Each number is 200 + 20 x the weight over its row's rms, rounded and kept within 0 to 999. Layers, rows and columns count from 0. The size before them is the row's rms in percent of the matrix's.

# layer 10 attention output, 640x640, rms 0.0698, rows 444-484, columns 480-559
104,186,238,212,215,196,199,239,160,198,230,212,214,194,188,192,206,211,220,201,190,172,200,253,181,216,217,206,195,249,172,212,207,145,184,203,188,185,155,184,231,187,210,243,196,256,197,238,219,225,146,208,182,223,238,208,168,189,204,204,188,175,181,181,187,218,190,204,197,158,172,179,186,205,191,224,191,178,206,179,221
100,169,204,234,208,207,180,190,210,177,203,220,207,199,180,207,220,236,188,200,197,194,203,243,203,200,201,171,160,221,173,226,211,217,166,161,181,236,198,232,195,199,192,257,187,165,159,138,215,229,200,178,198,184,176,205,202,167,206,192,235,182,207,195,251,208,215,188,178,194,191,219,193,188,193,221,228,224,228,190,158
099,187,210,198,211,167,190,214,201,194,175,208,197,207,184,211,214,198,196,165,214,192,193,214,209,183,203,212,208,224,193,210,177,204,190,172,181,198,155,201,215,231,210,189,206,224,202,256,223,230,218,233,217,189,215,174,208,181,187,215,244,229,184,188,190,187,216,203,192,216,220,179,241,183,211,214,176,195,185,215,179
104,221,175,192,195,208,180,244,240,180,202,217,258,198,183,195,231,205,207,236,202,193,229,205,200,196,207,171,202,190,200,202,180,219,205,208,243,190,251,196,184,195,220,185,183,235,191,170,264,205,246,210,221,209,198,211,179,158,206,187,214,157,175,181,192,179,149,234,168,229,198,232,206,183,216,202,217,216,192,165,191
101,222,209,184,173,162,220,159,188,217,221,219,184,212,205,223,198,175,203,199,191,203,195,232,232,194,207,223,183,220,193,255,192,147,215,173,194,215,188,227,213,168,210,217,215,202,204,203,191,248,190,195,204,210,182,188,183,211,198,182,172,202,189,232,218,175,245,216,214,228,208,196,193,170,216,211,206,183,208,170,193
099,228,178,191,165,199,211,202,214,200,189,245,209,201,222,216,222,178,186,189,216,208,208,222,227,175,191,204,205,215,145,250,175,235,212,232,196,167,195,233,199,214,201,162,221,222,195,227,218,206,188,195,209,194,199,205,159,220,191,200,186,195,183,234,254,157,210,165,203,267,193,189,208,200,197,164,229,202,205,191,174
097,201,209,192,173,188,151,199,160,212,224,204,204,183,232,229,213,214,212,187,226,204,199,211,194,201,223,204,180,226,180,183,186,193,193,180,204,204,216,223,233,215,245,181,189,228,209,183,210,201,176,201,191,231,198,223,167,191,236,179,237,221,191,202,164,163,184,205,208,192,175,201,226,220,215,255,193,213,239,230,209
104,208,223,197,188,194,200,194,239,206,216,174,165,217,178,193,246,147,175,199,206,191,204,184,184,184,194,209,199,190,212,201,201,176,238,176,192,193,200,266,203,181,220,209,203,207,159,145,163,200,205,233,185,162,226,229,168,181,199,201,206,237,193,223,236,182,211,205,231,189,204,172,253,215,195,189,171,196,192,175,208
099,197,181,206,174,232,236,193,204,218,211,185,172,197,202,199,216,208,200,227,177,203,228,173,186,206,225,173,179,216,217,174,228,226,193,231,183,226,224,153,222,205,195,186,213,229,195,202,214,238,188,186,160,218,215,247,187,213,194,213,209,191,212,207,216,188,219,187,262,203,204,217,197,182,205,199,210,199,191,156,206
102,201,193,211,161,170,207,213,209,173,215,199,243,204,173,204,190,238,211,203,220,204,224,194,184,189,197,188,210,180,196,170,191,158,224,172,192,198,189,147,212,186,212,211,172,240,241,218,191,235,223,178,202,188,196,184,201,176,205,156,193,177,166,177,169,190,204,181,224,228,223,243,189,207,216,211,195,194,183,193,198
104,190,224,195,176,189,192,222,200,187,250,172,226,170,206,190,203,150,219,192,220,212,219,231,185,215,207,241,189,207,209,234,200,238,219,142,198,209,205,207,206,201,231,216,188,224,180,203,246,210,194,237,199,155,241,167,196,213,205,220,181,179,202,199,216,188,193,196,159,189,222,211,186,176,185,171,220,209,200,176,217
093,178,199,200,210,205,211,170,164,219,220,198,217,214,182,217,200,205,218,197,221,205,233,213,196,170,191,212,213,216,177,183,213,183,198,173,179,226,197,167,194,147,158,196,215,206,235,164,160,240,231,191,214,167,132,219,153,185,163,273,210,178,183,228,226,225,209,190,184,196,182,183,233,219,222,226,164,230,191,174,204
093,206,178,170,179,199,218,155,188,203,188,164,200,193,218,224,209,209,233,204,190,197,215,215,218,209,174,199,219,169,190,197,216,183,196,188,171,236,229,175,220,232,219,193,256,195,232,176,210,223,192,219,179,216,170,257,216,202,182,231,166,239,199,240,211,221,174,183,234,213,213,205,166,196,202,188,233,161,203,209,185
098,199,205,196,230,233,169,216,211,153,175,167,202,205,192,190,208,206,213,159,201,165,196,199,169,188,229,204,179,172,214,198,176,229,218,216,228,203,179,219,191,184,246,172,215,188,197,205,207,204,216,213,201,220,251,181,204,237,143,211,157,189,246,148,186,182,221,256,181,229,186,258,170,181,226,185,200,171,224,142,206
099,200,163,161,232,189,176,186,156,180,214,165,185,180,220,255,223,205,226,190,215,180,165,195,181,194,201,194,246,183,229,181,176,243,187,185,222,183,219,196,196,163,183,228,231,179,221,174,180,229,241,172,178,182,204,206,233,206,181,198,188,156,203,206,229,238,192,184,201,166,191,207,222,165,220,211,204,199,233,182,193
102,196,206,174,153,165,225,185,168,209,218,243,168,189,215,223,220,213,219,206,184,192,195,205,228,235,259,210,210,174,179,200,190,208,240,174,198,240,196,209,183,199,193,183,162,202,233,190,201,173,177,170,203,208,204,222,211,194,231,184,201,176,181,213,238,172,181,201,178,166,217,194,207,192,190,168,247,189,210,183,206
094,203,217,178,174,158,166,221,196,185,200,205,204,208,211,180,205,177,178,192,158,181,166,174,211,228,226,208,190,210,200,221,205,181,233,233,223,213,195,163,200,217,205,201,217,231,160,203,187,160,173,198,246,202,250,190,190,212,233,211,206,229,200,194,174,190,220,197,186,219,220,239,222,207,188,189,165,215,153,185,234
094,184,231,226,221,204,176,188,175,199,156,169,189,191,203,213,233,184,208,178,198,205,204,196,184,203,185,200,171,192,197,175,200,185,186,199,184,247,191,212,241,162,165,181,176,187,198,218,195,219,185,177,180,203,204,193,197,199,203,180,204,227,216,222,203,217,226,198,178,199,194,190,166,172,158,184,210,246,199,230,218
108,212,168,210,150,210,171,211,207,205,168,234,188,212,201,225,191,248,196,169,191,163,217,196,199,176,209,197,191,181,184,230,185,209,175,204,243,195,180,180,226,207,178,213,137,168,177,217,211,216,234,230,179,194,216,168,226,228,215,210,199,188,222,180,205,189,185,216,188,169,194,229,265,231,150,204,202,171,212,206,230
107,180,245,193,213,162,247,188,227,221,191,194,230,188,222,223,205,205,216,158,168,217,203,208,194,205,217,238,197,198,202,169,215,179,225,176,213,190,177,245,206,169,184,192,209,207,203,197,201,186,170,204,202,209,171,203,178,221,229,222,246,187,239,228,188,168,187,261,202,180,225,205,227,185,215,214,219,226,177,187,248
099,194,237,180,224,203,199,195,217,212,160,192,219,175,200,189,185,198,212,230,241,181,185,209,189,167,177,227,182,159,175,168,200,240,197,201,192,177,179,210,216,184,192,206,168,202,223,186,206,186,225,227,197,198,196,263,180,201,230,190,167,204,222,198,172,182,195,178,149,208,197,209,149,215,240,207,200,190,220,200,172
099,193,180,198,185,184,202,214,228,207,159,224,204,186,243,246,207,179,218,194,158,213,190,197,172,203,208,208,160,185,196,211,181,239,247,172,204,193,214,197,206,167,245,200,188,188,178,182,161,200,198,221,241,207,195,185,219,188,177,219,185,212,189,166,218,215,188,188,200,201,208,201,201,231,229,191,200,177,180,200,179
099,194,186,204,196,224,192,195,212,204,203,201,179,190,184,140,192,193,194,217,181,184,193,204,218,200,204,205,189,182,224,201,184,204,215,194,202,219,190,203,243,218,193,235,222,200,176,208,174,202,200,204,168,170,201,180,208,216,171,185,213,219,199,232,205,211,196,221,204,239,234,213,230,156,188,232,222,165,208,177,197
099,187,190,235,201,198,178,206,201,183,215,216,228,208,192,192,179,197,198,211,198,210,213,217,214,157,186,202,202,231,182,172,196,173,201,210,280,163,205,205,211,185,217,163,220,217,226,203,198,210,222,202,197,207,225,178,203,241,169,207,244,201,198,250,184,185,184,249,172,185,166,158,202,197,237,181,193,205,228,241,197
098,206,214,232,180,209,173,189,196,194,189,249,195,195,197,215,185,199,192,149,194,198,207,166,201,196,222,127,187,218,192,209,192,218,196,194,196,220,195,194,167,169,207,161,196,219,194,193,226,206,218,177,193,174,199,215,175,209,163,196,235,210,228,253,197,209,183,176,218,248,199,210,206,213,177,172,204,173,169,179,174
094,187,186,181,179,214,202,169,198,204,163,221,194,167,225,209,198,217,207,195,195,191,188,181,206,234,210,185,194,184,243,215,217,180,197,207,188,178,242,175,191,184,158,205,161,196,205,160,200,181,199,237,188,206,201,228,162,223,193,182,235,211,180,225,200,205,185,221,227,191,251,197,231,201,213,167,208,187,235,204,191
100,177,181,173,198,168,190,218,178,221,209,211,181,207,208,181,225,201,204,185,248,217,222,200,203,168,182,202,168,179,205,182,208,234,169,182,231,226,225,202,237,198,195,209,204,186,191,254,168,200,191,149,232,201,173,218,203,209,188,190,210,194,175,137,224,177,238,210,238,166,222,162,212,160,177,172,209,184,159,195,196
103,209,234,208,189,185,219,242,154,228,182,178,208,165,207,210,220,206,202,211,209,202,196,197,176,192,249,196,225,223,193,218,238,194,163,195,240,169,181,223,217,236,197,231,210,200,234,214,227,222,178,194,203,203,201,179,196,190,178,197,207,186,179,187,217,234,165,214,192,208,207,230,162,187,220,199,204,222,267,184,192
100,214,185,213,185,182,163,198,223,151,208,218,197,193,183,189,198,168,198,208,209,177,202,173,177,195,187,217,218,199,195,195,218,192,189,170,233,188,196,225,218,179,202,189,178,209,189,191,183,201,225,173,184,234,246,190,218,192,212,174,169,204,193,215,239,204,221,234,211,216,197,205,175,184,213,204,195,219,185,222,208
100,166,215,216,212,199,174,183,221,201,194,190,201,196,190,216,200,171,227,181,204,173,223,206,204,207,163,224,211,204,178,168,156,205,216,154,179,186,185,189,212,237,173,200,207,183,219,235,234,271,206,254,212,228,214,190,159,189,179,173,218,216,237,217,209,167,245,162,190,228,216,223,199,185,172,251,212,188,219,170,158
103,203,229,189,212,198,186,184,173,181,246,186,189,190,223,161,173,212,193,213,214,212,207,195,192,232,191,184,253,245,202,207,262,207,185,199,160,234,200,212,205,219,221,190,204,209,196,179,182,190,198,194,184,208,245,221,208,189,123,219,160,214,250,192,194,177,189,191,225,180,198,204,187,214,198,227,219,179,154,188,159
096,208,192,196,180,209,199,179,196,197,207,177,231,166,201,177,194,215,217,224,252,232,234,213,216,200,203,183,207,206,179,199,171,238,222,242,230,176,186,197,215,219,152,198,201,177,162,200,237,212,179,207,212,197,203,224,214,198,222,226,208,167,229,244,205,204,232,226,267,219,187,175,214,174,154,196,197,218,201,204,170
103,190,201,230,222,185,196,182,177,196,198,220,196,166,195,238,187,179,235,202,187,226,197,160,157,184,218,185,205,190,194,152,184,161,212,229,227,195,186,230,191,186,209,182,143,201,211,218,167,181,208,238,219,213,215,165,207,216,202,228,194,169,185,157,192,202,225,257,266,212,230,214,178,243,198,220,167,153,219,247,159
094,196,211,216,214,199,199,170,193,222,216,194,194,199,217,241,220,206,233,203,216,187,201,229,232,172,192,240,252,188,196,205,205,193,182,181,219,149,159,185,175,198,191,189,235,169,205,188,148,219,185,208,215,205,192,210,194,182,241,223,172,247,202,226,173,147,187,164,197,214,193,190,203,186,195,180,212,233,198,199,229
102,200,211,199,177,218,186,219,206,230,222,216,200,216,182,200,183,204,193,193,213,196,211,209,179,181,218,194,190,240,151,159,196,160,202,187,229,199,213,168,197,195,221,155,164,223,204,228,228,168,186,187,212,206,182,206,216,165,197,175,167,228,214,202,230,199,199,190,176,175,240,173,210,163,208,170,179,191,168,200,234
096,152,223,218,225,210,211,202,167,234,215,216,172,178,214,213,193,221,184,202,177,191,194,208,201,180,203,203,149,194,171,174,191,226,182,171,158,182,230,206,224,212,197,204,191,157,224,194,197,233,163,204,213,235,222,171,175,203,170,161,221,220,202,191,216,216,205,163,195,195,168,233,194,162,179,159,181,212,169,235,188
103,191,203,214,149,234,268,158,166,182,188,199,189,205,253,186,232,189,194,225,177,196,205,221,222,208,217,175,187,224,201,193,179,224,207,216,216,180,212,211,178,257,174,212,201,177,220,225,163,171,216,199,209,177,180,241,210,232,214,222,193,193,209,204,169,194,178,223,194,196,202,167,192,211,188,204,200,215,200,202,187
098,243,199,183,193,195,207,231,213,182,203,194,212,200,201,208,200,174,158,218,194,193,187,198,200,211,229,231,201,245,221,216,185,195,205,206,158,213,201,217,209,206,199,189,231,159,241,220,159,220,176,186,189,209,205,183,187,212,207,202,195,184,220,190,162,235,188,198,176,212,172,163,186,160,203,170,214,199,209,194,176
093,191,182,189,199,240,188,198,165,231,205,223,204,185,206,171,204,186,197,191,182,195,205,173,196,181,195,183,185,181,204,230,215,196,217,207,219,217,215,195,196,237,220,170,190,159,186,219,173,167,215,165,197,213,203,209,170,175,171,145,185,198,238,183,211,183,236,185,177,214,203,159,215,193,143,211,172,200,235,186,217
102,200,191,177,200,179,162,193,175,183,214,196,174,209,219,176,188,238,218,206,190,188,213,219,227,192,173,226,171,194,164,194,210,166,197,222,205,227,198,215,173,206,167,211,225,191,175,204,174,181,193,170,216,193,201,166,205,172,207,183,201,217,185,164,205,183,230,249,189,217,219,244,190,219,189,221,170,214,207,240,188
097,188,210,185,231,172,207,203,201,172,188,161,202,213,177,206,193,196,164,167,239,203,206,210,177,195,218,195,187,161,225,212,183,190,208,196,223,196,143,185,204,230,172,232,204,164,188,209,182,210,163,188,216,222,265,186,208,201,171,202,212,222,223,213,186,203,172,208,183,186,178,216,211,190,189,225,237,221,212,164,250